From a checkpoint of a small transformer trained on Wikipedia: RMSNorm before each block, untied embeddings.
Each number is 50 + 12 x the weight over its row's rms, rounded and kept within 0 to 99. Layers, rows and columns count from 0. The size before them is the row's rms in percent of the matrix's.

# q: layer 5 attention query, 384x384, rms 0.094, rows 69-104, columns 288-383
# k: layer 5 attention key, 384x384, rms 0.0951, rows 69-104, columns 288-383
q69 094:57 25 29 28 47 44 60 30 43 57 43 46 70 33 68 51 56 60 30 57 40 73 49 56 53 50 37 60 58 40 28 55 38 50 54 52 51 57 47 74 50 45 42 52 70 39 43 32 42 53 66 69 53 37 51 41 40 49 22 38 48 60 50 55 60 49 55 37 60 52 47 58 44 24 63 68 39 74 68 33 52 38 48 47 58 57 45 63 53 56 37 35 59 46 40 35
k69 099:47 27 39 52 53 50 58 50 44 52 60 38 53 69 46 52 53 56 45 53 44 33 47 48 73 49 44 65 49 64 37 51 73 43 64 83 64 48 55 52 48 47 28 51 67 58 32 69 69 45 20 42 46 37 56 66 44 61 68 54 47 28 26 30 43 47 38 58 42 53 46 64 67 64 42 60 44 54 47 51 41 53 46 58 31 59 39 46 41 60 26 47 36 47 56 53
q70 095:69 46 25 57 67 49 54 23 56 51 52 35 37 72 64 55 27 40 48 50 58 44 48 53 69 42 76 43 55 28 49 75 41 53 40 26 52 59 61 53 42 46 34 33 31 57 72 58 39 59 45 46 69 46 67 41 53 42 34 55 68 67 50 52 43 47 52 47 40 69 40 55 51 57 41 49 54 49 51 67 36 44 53 62 48 44 57 50 39 47 55 61 56 29 45 34
k70 097:45 41 34 40 42 40 44 72 53 31 45 36 42 43 51 55 53 57 65 47 52 54 43 43 59 51 60 69 66 56 45 67 52 32 44 46 30 47 44 58 07 31 46 60 53 57 35 41 47 34 46 59 45 67 40 53 39 30 46 56 50 48 39 66 67 43 44 54 49 36 45 43 68 43 54 34 36 48 68 59 55 55 29 50 64 47 52 39 56 40 46 64 35 45 55 70
q71 102:42 49 40 45 55 67 57 52 53 44 74 47 35 86 39 62 27 45 42 51 61 46 35 27 54 54 50 53 49 42 39 58 60 44 36 60 50 37 51 75 74 32 46 28 35 40 59 68 60 19 61 42 74 48 41 44 40 62 51 43 66 30 38 32 28 54 52 58 72 46 50 50 50 46 65 61 38 34 45 53 25 41 65 20 42 57 41 59 53 78 37 66 54 67 44 56
k71 100:37 41 62 64 50 46 46 40 56 58 41 92 36 69 36 64 45 54 55 46 73 38 62 72 64 33 49 71 25 43 48 29 63 40 58 62 54 69 26 39 38 58 48 52 30 59 46 71 46 63 39 57 52 49 44 40 71 47 75 61 54 52 59 51 54 50 48 57 45 55 42 60 47 52 53 47 54 62 40 69 37 38 37 79 57 49 82 48 27 56 38 42 39 46 55 49
q72 097:37 59 62 63 42 39 58 47 38 30 52 71 72 59 74 43 55 35 43 42 55 45 66 54 39 57 68 62 47 54 53 62 61 68 61 35 52 70 55 32 38 60 15 41 53 49 47 60 28 64 48 40 54 64 33 37 53 56 47 36 54 56 57 56 56 70 52 53 71 63 75 50 37 43 60 33 49 45 51 48 52 46 48 60 50 60 56 51 56 65 73 56 45 68 50 48
k72 103:45 39 40 43 37 69 58 36 40 60 44 32 42 41 54 46 26 45 53 61 59 43 52 38 45 62 45 65 31 29 50 64 58 52 65 63 46 32 57 63 67 37 64 67 43 33 37 59 38 71 54 34 63 39 58 58 30 60 77 38 18 46 53 52 46 60 70 67 44 51 22 38 31 50 28 50 54 65 50 55 69 58 42 38 66 34 64 26 43 50 48 57 48 67 60 51
q73 094:48 50 35 46 60 50 49 40 50 52 47 44 56 45 42 68 56 66 22 57 56 54 42 51 37 59 55 60 36 48 55 38 41 66 39 46 60 34 52 37 69 44 62 44 63 61 49 81 69 46 65 41 31 68 35 67 70 48 55 69 60 25 50 36 53 31 26 64 58 50 63 86 47 62 31 46 62 38 56 24 59 60 34 57 30 56 70 57 62 60 57 22 46 36 62 56
k73 093:28 42 46 37 43 58 54 53 54 47 53 56 30 42 62 59 45 63 30 45 40 48 56 53 57 44 14 56 31 62 69 50 44 58 31 74 57 61 80 66 57 52 42 56 45 52 49 47 49 80 36 72 67 36 43 38 44 50 44 26 65 48 49 49 50 56 66 78 52 65 33 56 31 59 52 43 41 51 38 58 46 54 54 54 50 45 37 49 24 57 62 63 39 47 47 28
q74 110:50 42 35 17 66 58 51 35 38 44 42 31 58 49 38 46 58 74 62 63 60 50 66 42 37 56 27 67 42 46 55 54 42 53 69 56 52 57 59 26 35 52 45 44 49 83 40 56 30 53 53 40 60 51 49 23 47 59 39 46 51 60 36 65 48 24 32 55 45 41 44 51 61 42 48 50 62 59 31 36 81 34 57 63 49 53 71 46 68 50 54 49 48 75 32 32
k74 103:44 36 53 41 39 44 62 41 58 46 60 54 46 65 57 39 67 53 46 56 56 34 50 46 74 62 62 62 53 44 45 38 70 33 17 45 70 52 47 68 51 60 56 45 73 52 31 79 51 46 79 56 33 57 54 54 42 53 52 34 47 51 56 51 31 56 45 45 34 54 44 40 55 60 48 67 58 39 57 46 27 49 44 43 49 57 45 45 41 44 44 52 45 61 54 52
q75 095:67 40 33 27 53 37 63 25 63 52 41 66 55 56 58 61 60 46 35 68 73 37 59 44 52 41 47 51 59 45 43 45 54 47 51 73 50 62 30 50 74 54 53 55 70 48 58 70 36 38 27 61 40 46 51 32 39 73 47 44 40 41 52 41 51 41 48 53 23 54 54 57 49 36 36 48 48 20 70 46 29 59 72 28 37 27 53 61 55 68 47 51 31 58 27 41
k75 100:43 44 51 64 56 56 50 41 46 63 47 57 55 48 29 37 51 32 42 53 40 46 57 45 37 49 66 64 38 67 35 39 58 47 62 55 60 39 67 42 35 54 53 54 62 22 21 71 56 58 64 54 32 36 40 49 33 39 54 60 72 49 33 64 77 47 52 75 51 30 48 56 72 51 46 53 39 75 40 44 40 45 55 55 48 43 40 52 40 47 25 32 71 54 52 41
q76 098:55 36 35 54 52 35 64 44 53 55 48 57 28 61 77 33 35 64 42 61 58 47 63 45 26 53 55 44 69 52 53 51 57 39 45 52 67 58 56 78 48 34 50 53 33 45 60 56 36 59 65 53 46 43 46 48 49 39 37 54 62 78 62 38 41 44 34 38 41 52 51 43 36 44 46 54 57 61 23 53 53 55 46 32 48 59 35 44 59 44 31 30 47 62 50 60
k76 101:52 47 69 39 50 50 44 63 32 59 61 52 46 44 45 50 52 71 41 61 54 43 47 38 37 35 71 34 33 57 54 72 65 60 63 52 55 63 52 40 48 55 46 71 53 64 34 53 51 36 62 53 54 44 50 71 29 47 69 42 35 38 32 29 56 56 51 70 55 56 72 66 40 52 55 48 42 36 36 47 49 39 53 49 40 30 45 41 62 52 70 72 45 42 50 32
q77 105:49 32 35 48 65 51 30 37 40 59 39 46 72 52 58 30 51 61 53 44 46 32 52 46 54 44 38 54 38 37 43 57 55 31 63 31 46 48 23 64 51 43 57 61 47 38 44 68 55 34 45 56 67 51 50 60 57 70 70 64 52 54 48 26 53 65 48 56 42 50 56 57 41 40 48 63 56 74 34 76 55 57 34 37 33 37 31 50 56 78 59 31 43 41 38 20
k77 105:44 37 44 54 43 65 76 37 54 51 50 40 36 42 68 59 46 65 48 63 57 52 52 67 57 54 43 36 55 57 38 73 82 54 31 60 38 57 62 47 51 54 59 64 71 28 52 48 37 35 58 54 66 51 37 35 30 52 39 57 54 36 38 61 48 53 56 50 58 48 60 71 47 55 37 50 40 31 38 58 42 70 32 40 58 59 64 38 59 50 60 73 41 23 66 82
q78 103:25 53 67 44 51 34 49 39 26 41 40 47 54 55 43 61 71 52 55 59 53 54 38 50 77 65 46 44 53 55 41 47 54 49 39 50 37 42 59 35 76 30 39 49 70 54 53 55 64 24 73 55 53 38 54 53 46 74 59 39 55 36 43 63 69 63 57 36 28 59 27 42 29 33 57 38 64 67 60 60 49 68 69 25 37 40 53 60 56 26 70 67 60 48 44 53
k78 103:38 42 66 47 33 58 39 63 42 57 44 28 51 66 67 54 57 55 60 53 43 39 43 50 66 47 43 60 39 67 31 40 44 43 58 42 61 65 40 49 50 43 43 39 31 40 86 54 44 45 37 35 60 53 52 49 59 52 55 58 48 33 38 52 38 33 28 38 34 66 49 46 74 41 65 34 54 36 60 50 70 71 51 55 41 44 50 60 57 46 40 57 67 67 55 48
q79 095:61 52 42 46 43 74 55 37 56 35 60 34 50 44 31 45 37 39 26 56 21 43 50 48 32 53 51 46 56 52 38 29 56 25 63 45 52 24 50 46 66 48 45 54 27 40 39 40 46 56 69 54 48 76 54 49 70 59 53 33 32 39 64 67 38 62 62 52 53 56 16 23 50 48 71 89 57 39 61 47 58 49 61 33 53 33 51 34 54 56 48 44 39 56 50 44
k79 097:56 69 44 47 41 42 67 69 63 51 43 91 68 41 59 40 41 67 39 40 52 28 39 74 46 56 48 53 61 54 57 48 66 50 38 49 49 62 36 53 38 45 62 61 47 37 53 48 52 59 51 60 62 47 39 51 50 61 78 65 44 33 34 27 53 46 43 58 61 51 61 40 59 61 66 29 47 83 43 31 53 36 29 51 41 57 74 59 57 55 44 52 42 58 62 71
q80 100:53 24 49 39 55 39 48 52 72 41 66 57 46 48 66 52 26 59 47 48 35 53 28 27 47 30 55 47 38 53 65 70 43 68 45 52 55 66 48 66 46 63 58 57 42 42 56 54 67 51 68 24 56 61 41 31 30 36 47 46 69 57 42 54 47 48 35 46 51 57 52 32 57 51 32 50 55 64 54 70 53 60 48 54 66 47 50 37 53 48 65 65 63 59 77 51
k80 104:64 37 44 58 38 48 53 32 62 80 52 41 42 50 36 37 77 68 35 35 57 35 36 61 50 41 61 30 28 48 45 37 41 27 36 63 45 48 49 59 71 44 50 51 55 39 44 54 76 77 33 74 40 65 68 28 31 42 30 69 46 50 34 37 59 65 62 58 62 53 71 41 39 74 65 51 55 42 44 51 62 63 58 49 57 41 65 52 67 63 61 36 74 51 51 51
q81 097:48 65 39 23 48 65 63 57 36 46 49 57 60 40 43 47 64 41 44 42 54 33 69 46 51 56 45 42 40 43 62 36 46 45 72 53 53 42 52 67 29 63 33 47 44 51 34 30 66 44 69 57 49 39 64 57 47 34 55 58 62 50 73 61 68 50 43 53 58 34 51 56 49 54 45 60 63 41 61 51 65 31 72 55 51 41 53 43 45 34 58 48 37 47 53 44
k81 097:43 49 60 33 53 67 43 43 35 38 73 14 31 47 61 36 80 40 37 56 57 32 38 39 45 55 19 38 57 36 44 55 44 63 53 54 34 44 49 47 53 59 52 48 47 69 65 65 20 54 59 32 54 54 58 47 36 38 55 51 60 23 49 63 50 60 65 61 30 55 50 34 54 21 51 62 13 55 37 35 64 16 45 59 57 52 50 42 49 41 51 62 60 38 72 31
q82 102:42 64 51 39 66 59 67 63 64 34 44 50 53 58 51 59 62 49 53 59 43 57 57 95 22 54 44 61 53 58 32 49 51 47 53 49 54 68 54 70 43 48 48 65 38 56 48 40 62 56 55 39 25 56 31 38 54 45 56 66 35 47 68 38 71 29 59 54 50 76 51 34 49 50 51 48 40 44 59 53 65 45 40 71 68 53 50 64 66 51 43 61 18 64 48 33
k82 103:70 49 39 50 47 55 37 23 52 51 44 48 44 44 65 45 51 62 39 56 49 60 52 57 69 16 58 55 67 64 60 62 64 53 53 50 37 50 62 29 34 51 52 50 59 65 50 50 45 35 21 31 44 33 59 34 86 46 57 47 64 27 46 62 45 46 65 58 42 36 44 41 49 50 46 42 48 43 56 38 42 80 66 57 45 49 60 25 85 34 44 48 50 55 37 31
q83 097:41 52 66 75 46 58 64 39 68 47 53 69 37 51 52 41 62 59 45 57 67 70 55 44 39 46 38 32 50 54 46 26 65 41 47 38 47 45 68 47 31 63 65 63 39 52 30 48 57 41 47 77 46 46 52 40 50 43 39 21 40 30 59 38 44 57 40 47 34 63 46 51 36 49 58 53 56 60 61 48 38 44 42 55 61 52 35 45 43 56 64 39 47 45 71 53
k83 100:46 69 33 66 49 49 47 31 67 63 46 59 66 26 35 51 22 64 45 46 38 42 32 42 61 46 33 68 65 37 34 63 45 49 17 45 54 32 44 62 45 45 50 65 62 51 51 58 63 56 52 45 39 59 56 61 48 58 53 62 48 52 33 42 55 46 37 49 59 40 65 51 54 40 54 60 59 46 49 44 43 58 56 58 42 48 48 33 65 53 41 65 51 52 36 32
q84 107:36 43 42 47 25 63 40 40 53 49 41 35 49 51 44 49 42 50 68 45 35 71 75 43 32 50 23 63 44 65 73 58 48 28 39 36 53 38 10 78 61 43 57 64 48 61 38 58 66 37 36 38 46 54 53 67 35 29 57 39 50 57 43 38 58 51 77 63 24 56 45 48 49 64 72 53 84 57 31 73 67 47 41 51 54 49 52 62 59 57 42 47 42 60 57 42
k84 108:51 53 25 63 61 28 49 38 51 52 77 61 53 47 57 34 43 60 37 46 45 51 34 67 44 53 43 28 55 63 50 41 46 43 69 57 08 27 30 63 64 52 53 54 61 62 65 56 60 37 37 38 38 63 40 50 51 46 55 27 54 36 42 60 37 45 48 58 63 58 56 61 42 56 65 53 29 57 61 44 44 47 41 67 47 55 64 47 53 48 58 52 34 54 46 78
q85 102:57 73 34 49 41 64 45 49 63 46 72 43 57 48 49 32 45 37 63 69 33 25 57 53 48 53 58 34 51 59 40 46 63 52 35 52 37 42 61 48 40 68 31 53 50 48 57 41 69 48 45 56 54 35 51 48 59 38 75 47 41 54 56 38 16 38 65 61 32 50 36 19 41 51 43 63 45 45 43 45 47 59 59 48 47 43 72 73 76 56 39 31 41 64 51 31
k85 101:58 25 82 53 62 37 51 51 58 46 56 74 38 51 65 54 55 51 47 43 64 58 45 57 51 55 56 46 58 36 46 57 51 37 47 48 47 73 47 65 67 40 35 33 65 60 70 43 35 70 56 52 46 37 62 37 47 54 48 69 48 42 51 57 31 63 78 70 56 43 54 41 62 71 39 66 39 45 89 49 64 53 34 53 47 50 65 78 33 36 48 48 59 60 42 56
q86 105:49 50 62 73 54 43 57 50 60 48 42 61 39 57 48 49 69 57 40 37 29 50 47 56 41 67 35 67 33 57 41 41 54 53 38 46 55 49 50 55 26 53 40 50 52 57 46 20 56 54 38 56 51 51 47 33 66 46 67 50 63 42 37 42 49 60 53 48 56 48 50 34 31 37 35 72 50 49 48 33 77 28 51 45 52 30 22 47 63 58 42 31 30 44 41 46
k86 104:40 58 29 53 40 48 83 55 55 51 45 54 46 65 58 55 33 50 60 55 49 64 67 54 43 26 55 40 43 44 27 59 48 54 48 46 57 40 57 52 43 33 54 35 40 42 46 61 59 61 50 62 49 59 61 46 57 63 41 44 69 25 52 61 57 57 61 55 46 56 61 42 48 47 47 29 61 55 36 39 48 25 50 41 33 41 62 36 61 54 61 30 32 42 62 49
q87 101:57 31 47 47 61 60 37 64 43 37 62 57 33 38 44 50 57 37 30 42 62 61 41 44 65 50 79 44 68 43 27 49 63 43 59 49 50 22 55 48 46 53 50 49 68 22 44 42 44 63 54 50 59 57 24 65 59 64 49 33 44 67 36 45 46 63 50 60 37 52 46 52 64 55 77 53 68 58 18 49 65 50 73 68 75 48 50 63 43 31 56 41 69 43 58 39
k87 105:65 54 55 57 49 43 57 44 66 34 42 55 56 42 59 39 28 68 65 37 58 46 52 65 18 64 57 55 50 42 72 69 52 44 41 40 33 64 24 46 55 37 48 51 46 60 56 49 63 62 47 62 54 41 38 58 68 42 35 28 31 19 57 44 62 63 49 47 59 44 56 64 44 47 55 50 54 58 70 50 63 46 52 63 58 48 38 51 60 76 56 56 45 65 59 30
q88 100:70 38 41 39 63 33 34 52 63 58 55 57 54 66 14 44 73 37 49 69 70 36 55 50 52 43 54 31 68 54 45 47 50 61 35 59 76 50 78 48 48 49 52 54 61 46 71 37 44 43 46 36 61 40 37 54 38 70 57 49 77 59 56 53 56 49 62 45 66 57 60 53 47 67 54 64 57 67 82 57 41 51 38 37 59 67 57 56 29 54 25 58 42 54 25 41
k88 096:62 37 46 67 53 51 28 53 52 37 30 28 79 43 29 56 56 48 67 51 66 35 45 66 55 39 45 55 48 47 61 40 27 41 65 43 53 38 55 56 37 66 31 56 47 65 34 72 42 45 52 64 41 60 40 40 61 50 48 46 71 54 58 73 60 51 62 49 52 39 41 55 49 38 63 33 70 52 55 59 52 68 59 71 49 59 42 79 52 69 30 24 29 35 59 38
q89 098:48 33 56 59 65 54 56 45 35 20 40 53 46 33 82 65 60 41 56 65 35 27 50 33 55 55 57 54 63 47 38 40 64 53 46 26 58 60 38 50 41 33 62 41 29 46 42 48 57 55 40 49 47 59 41 52 35 61 48 52 61 35 65 37 52 63 42 60 67 43 23 39 62 44 54 44 45 43 43 48 56 47 42 24 46 46 67 44 52 57 49 52 40 51 45 35
k89 102:40 50 44 55 38 64 53 38 15 70 40 54 69 59 51 48 36 62 28 60 67 53 70 54 59 63 49 46 46 50 54 54 41 52 37 55 23 59 38 39 39 44 56 51 45 59 50 70 34 64 46 61 60 28 45 51 58 54 56 44 66 45 56 44 52 42 44 59 59 63 64 59 50 67 59 61 59 48 65 55 52 41 66 24 52 64 51 53 35 62 45 46 49 49 41 54
q90 104:44 51 30 47 33 40 48 57 30 56 60 44 68 51 45 29 61 65 55 53 48 46 61 54 71 52 45 63 29 37 48 53 42 44 52 55 41 21 49 55 56 66 33 54 49 49 50 53 47 56 54 59 61 68 52 37 58 48 66 38 40 59 59 43 29 62 42 43 38 48 30 49 61 48 51 38 39 59 58 68 49 55 56 48 61 70 56 57 55 38 51 46 57 37 58 33
k90 104:69 76 31 59 61 49 36 69 64 62 40 41 72 43 63 46 52 59 48 62 52 68 61 54 39 64 49 47 49 55 30 67 39 40 48 47 57 32 29 34 62 50 54 47 25 42 64 45 57 57 45 38 42 27 58 31 43 77 56 48 36 47 48 53 69 60 66 56 39 43 36 72 42 58 60 72 64 57 61 71 41 52 28 43 55 31 42 59 47 62 56 62 65 59 62 39
q91 101:58 51 40 58 55 33 32 47 33 47 57 40 41 51 52 58 49 59 47 36 58 61 39 69 36 48 57 53 50 75 53 58 59 65 59 66 31 61 42 56 40 49 51 60 50 40 11 47 61 57 69 52 73 45 56 65 45 51 49 53 58 47 51 58 55 26 69 56 55 35 66 62 43 41 70 42 58 59 44 38 39 56 36 52 51 68 41 33 40 46 44 43 67 46 38 60
k91 100:49 61 34 48 65 51 40 55 53 49 60 46 62 66 33 51 56 57 54 51 55 56 73 60 51 71 58 66 44 55 52 58 52 40 58 24 40 54 63 47 71 82 47 51 61 43 54 59 52 36 44 54 33 79 45 68 51 35 38 48 38 42 52 42 41 54 66 30 27 52 46 53 47 61 52 14 40 44 55 67 19 65 30 48 36 51 56 34 54 61 60 69 33 63 41 52
q92 104:50 50 49 53 37 50 41 70 55 53 56 38 51 59 48 52 35 67 46 57 31 29 59 57 62 48 44 40 57 35 61 54 52 53 38 55 44 43 33 47 56 66 42 60 65 56 53 38 29 40 65 42 44 55 52 53 48 39 51 42 44 54 40 58 62 54 30 64 46 43 48 25 55 60 63 51 40 38 40 44 37 38 78 59 27 61 42 41 53 43 49 47 57 40 66 64
k92 107:35 42 42 60 47 55 56 45 68 46 45 64 75 37 59 33 62 22 59 71 73 46 57 35 60 61 29 52 42 46 44 67 60 50 52 50 66 56 74 39 66 65 42 68 61 70 53 32 59 45 56 62 61 16 61 39 42 44 40 48 54 43 54 67 24 48 60 40 35 52 69 55 29 51 66 54 31 53 31 44 60 42 41 53 59 64 50 66 50 63 31 34 60 58 39 61
q93 098:49 47 67 52 49 48 46 58 60 52 60 47 26 51 36 51 52 48 66 74 50 31 36 54 41 32 50 56 37 51 37 66 33 42 49 67 34 43 51 59 62 46 33 34 62 32 53 45 61 63 65 54 37 21 55 39 46 51 56 48 64 59 43 46 48 45 76 69 43 63 61 46 48 27 44 69 52 64 29 65 55 67 60 41 48 56 53 55 55 46 76 58 63 29 63 54
k93 103:57 37 53 34 62 49 56 46 35 55 43 62 58 43 52 48 53 57 45 46 46 43 74 58 53 72 38 61 42 59 59 41 45 39 72 69 46 47 48 52 70 59 42 33 63 30 75 75 50 70 40 47 45 69 30 51 62 51 60 56 60 33 45 54 47 57 61 53 65 39 48 32 58 54 62 59 47 38 34 40 33 72 39 52 53 51 58 50 51 57 57 57 37 66 56 49
q94 097:63 42 57 55 28 32 38 47 39 61 36 47 53 45 42 70 59 48 60 65 33 47 49 28 47 58 49 60 67 38 41 35 42 49 54 72 56 48 69 66 72 38 57 35 45 79 76 53 34 48 53 51 35 43 35 33 42 34 59 56 35 50 56 43 51 55 62 55 48 49 84 43 59 61 37 47 56 53 47 72 52 64 49 32 62 50 36 60 42 43 36 62 32 33 50 62
k94 097:49 48 49 36 57 29 46 69 52 58 51 48 73 49 60 61 53 73 22 43 35 50 51 39 48 37 60 43 38 47 50 43 44 49 35 54 26 34 41 23 51 26 43 57 65 61 53 44 49 51 54 61 60 42 58 62 50 59 41 51 48 52 34 68 52 29 40 49 41 38 53 42 45 47 39 50 41 56 54 61 47 54 59 60 49 49 51 59 53 43 27 37 46 66 50 54
q95 101:31 72 39 81 38 55 35 73 37 62 65 44 45 66 44 48 40 52 47 62 58 43 40 68 43 37 32 57 70 48 55 48 64 41 43 48 27 49 40 58 50 47 45 68 46 72 49 51 39 50 40 48 31 50 41 51 49 44 50 53 45 50 60 43 61 63 41 49 43 63 53 46 49 42 83 50 72 46 45 43 35 42 50 62 78 79 38 59 29 37 41 39 41 37 72 46
k95 098:60 46 36 48 43 69 43 45 52 23 38 32 81 61 80 33 44 50 51 48 55 61 51 52 64 53 70 56 44 41 46 66 58 42 45 56 47 55 53 63 45 54 69 79 62 37 71 34 47 54 58 37 57 51 73 58 38 54 43 51 50 46 39 42 49 40 63 34 49 51 63 59 66 53 41 48 45 53 42 59 55 45 46 56 56 61 61 41 46 27 50 36 40 32 44 42
q96 103:66 73 51 44 22 37 57 46 65 57 75 37 46 33 42 36 50 54 50 40 64 49 41 30 51 56 75 55 71 50 60 39 65 57 51 50 61 48 45 57 45 60 31 41 32 47 34 43 56 31 49 45 59 60 50 73 79 55 50 48 48 39 51 33 46 63 56 37 39 38 30 38 41 52 60 55 29 54 69 43 46 49 17 65 35 70 60 32 41 62 55 85 48 23 48 51
k96 107:45 58 66 53 66 41 59 63 33 60 50 62 49 35 48 37 29 32 39 47 55 53 52 31 47 40 25 67 52 41 61 41 56 46 54 56 47 79 44 75 66 45 40 53 49 48 40 49 44 52 61 36 58 47 71 36 22 40 41 39 51 41 58 79 62 58 67 48 57 41 56 38 57 54 27 50 60 52 54 55 43 55 48 56 47 74 28 43 59 54 30 52 24 54 56 38
q97 100:64 58 63 67 29 57 31 58 41 50 47 62 57 34 44 61 60 43 33 47 69 31 45 62 31 60 54 44 45 44 43 42 55 51 36 53 36 58 64 31 31 46 65 44 33 64 42 46 55 78 38 50 56 43 41 42 66 67 53 59 45 47 42 40 63 53 50 48 51 32 58 72 50 53 64 42 40 39 55 60 52 64 72 50 57 42 67 52 47 39 58 35 44 45 56 67
k97 101:55 78 36 55 36 78 51 42 53 31 47 54 41 49 40 48 58 40 38 79 29 56 39 46 44 53 32 56 33 48 64 36 42 46 56 76 44 38 56 75 45 50 47 48 39 45 52 57 51 44 26 33 55 31 50 63 71 58 39 54 74 34 46 64 57 55 34 39 15 55 54 53 63 40 42 58 57 63 70 39 55 52 63 50 38 38 23 39 52 32 48 55 70 62 37 40
q98 099:61 50 35 30 54 72 62 49 52 36 59 62 45 73 37 54 49 65 46 33 66 73 52 55 47 63 27 40 49 49 50 60 37 32 61 57 46 55 47 56 44 23 45 18 34 42 62 61 47 45 55 53 50 45 42 51 34 42 64 50 53 63 63 40 50 52 44 42 47 44 64 49 52 49 56 58 31 61 56 53 32 65 39 43 46 36 34 44 43 30 68 50 62 66 60 52
k98 100:57 57 49 48 56 65 50 68 54 63 70 55 53 57 60 22 63 46 61 58 45 75 29 51 33 59 51 52 54 53 83 55 52 20 26 50 37 52 45 39 50 48 55 44 37 39 37 55 56 53 56 75 61 59 58 66 64 42 53 50 67 42 49 37 53 47 50 56 48 45 71 43 55 33 28 70 38 47 47 42 34 70 54 40 46 50 67 57 48 65 30 60 51 48 47 50
q99 105:73 55 48 53 59 58 53 74 40 53 48 48 61 42 47 46 44 56 44 32 46 24 66 60 79 70 40 47 62 71 59 63 51 68 53 50 56 62 42 52 65 35 51 46 33 54 66 81 61 56 50 46 60 29 48 29 48 67 43 33 82 65 30 57 53 78 50 53 43 58 64 42 65 39 49 24 55 46 45 43 60 32 47 54 44 53 66 41 57 63 57 41 44 31 58 47
k99 107:58 59 53 45 31 40 62 53 28 44 52 36 48 68 59 50 49 57 53 36 79 53 49 44 37 41 48 53 63 43 39 61 44 47 54 52 26 61 43 38 46 41 49 69 38 68 38 28 56 69 44 54 57 46 50 52 61 65 47 63 33 57 53 31 53 56 52 42 59 67 55 55 54 58 42 45 25 36 49 32 66 56 38 43 41 38 40 59 48 57 48 71 54 65 34 36
q100 105:28 56 70 47 68 59 37 64 48 57 37 47 47 53 72 40 62 46 59 41 49 52 45 46 47 51 44 47 49 51 45 48 53 38 50 40 65 40 50 44 38 53 71 54 64 55 75 32 52 56 62 47 50 57 59 65 54 51 35 51 57 43 51 64 67 75 27 51 61 58 40 64 31 31 58 43 49 56 75 69 54 54 31 68 48 31 44 39 63 57 62 34 34 45 59 28
k100 104:57 55 48 62 43 68 24 53 45 54 55 69 45 69 49 35 42 72 70 38 37 46 28 56 33 46 51 36 50 44 51 52 32 64 41 50 73 56 48 46 58 46 38 42 47 50 19 56 69 25 26 55 56 35 56 59 48 58 70 55 65 33 31 56 41 37 44 52 71 57 46 40 41 61 49 66 47 47 56 41 69 64 48 39 65 57 53 45 68 49 48 57 64 41 69 64
q101 102:44 53 52 50 57 40 38 31 49 65 39 62 52 42 66 68 51 45 48 54 47 52 61 61 61 49 38 53 50 45 25 47 54 64 48 45 71 51 37 61 45 66 38 34 43 51 74 49 50 35 56 57 63 50 37 78 63 41 73 53 40 52 57 62 43 42 30 63 41 68 48 46 49 35 43 69 51 41 57 29 34 36 60 59 36 28 75 49 68 42 51 53 55 36 48 54
k101 103:49 55 53 44 53 34 56 54 61 40 43 32 61 67 47 44 95 73 45 58 41 55 41 51 59 35 37 58 43 62 38 61 43 45 32 71 44 54 48 25 55 40 34 63 37 53 33 49 39 44 40 67 37 58 65 27 59 79 68 56 46 52 23 65 63 64 68 62 47 35 60 47 47 61 44 36 61 47 28 26 49 47 51 46 39 46 50 50 38 45 59 36 44 59 59 54
q102 098:69 55 67 46 68 20 35 32 52 68 54 68 45 71 24 49 53 41 71 45 58 43 37 51 29 74 57 52 48 60 40 63 65 56 67 48 59 58 59 52 44 56 38 67 31 60 62 43 56 55 51 53 49 49 55 64 45 56 56 56 63 47 55 41 64 30 29 32 38 44 48 24 64 73 63 49 51 39 65 47 29 70 62 71 58 38 43 41 73 27 45 64 62 54 58 62
k102 097:43 30 51 32 47 34 73 58 58 71 42 57 46 70 45 46 50 29 22 59 43 57 24 72 49 45 47 41 40 24 56 51 51 54 58 34 39 52 67 61 60 45 38 36 75 32 40 39 38 54 66 39 47 35 50 66 37 56 37 42 30 45 57 45 52 54 64 61 68 44 43 48 50 44 37 57 59 40 65 44 41 44 55 44 42 59 19 50 28 52 54 33 66 52 64 37
q103 101:82 44 54 52 52 40 57 45 63 59 59 37 50 72 39 55 42 61 36 46 48 51 44 60 73 44 32 63 44 45 68 56 44 50 61 33 50 48 63 45 43 37 29 48 50 50 41 53 76 59 49 52 49 57 45 48 52 44 36 57 46 54 37 52 50 50 32 34 50 66 53 57 53 52 74 48 54 41 58 62 48 56 73 39 29 67 41 50 51 59 44 47 34 27 42 48
k103 103:35 30 37 50 63 46 65 56 70 51 49 57 58 40 54 32 27 55 14 68 52 45 45 47 55 58 49 36 43 57 70 52 32 44 45 46 59 39 46 54 48 49 45 73 42 51 37 45 80 50 34 70 40 44 63 43 24 41 53 61 33 48 61 51 36 49 43 38 39 27 47 36 66 36 42 53 48 67 61 52 32 54 42 49 45 33 47 41 38 29 47 49 59 72 43 50
q104 103:57 38 59 21 60 53 47 63 59 54 46 40 41 52 48 31 39 45 69 50 17 53 44 75 41 71 57 70 69 57 48 33 40 57 44 48 57 27 42 63 58 50 54 52 58 72 44 71 43 47 62 62 68 44 66 45 57 22 38 57 38 56 57 63 46 41 63 57 54 17 44 47 68 53 62 43 55 46 51 37 63 58 51 56 50 33 62 62 43 80 48 38 50 40 57 54
k104 100:32 51 49 44 37 53 63 85 50 74 45 62 57 46 51 42 53 34 35 33 41 24 36 39 43 52 56 57 70 53 60 57 58 54 46 45 65 41 58 57 21 65 44 27 40 60 58 37 73 50 72 33 39 46 56 44 71 53 47 27 56 63 58 49 32 74 43 42 42 59 50 56 63 37 60 54 48 54 44 47 56 65 39 66 62 62 35 27 43 56 59 61 55 40 46 44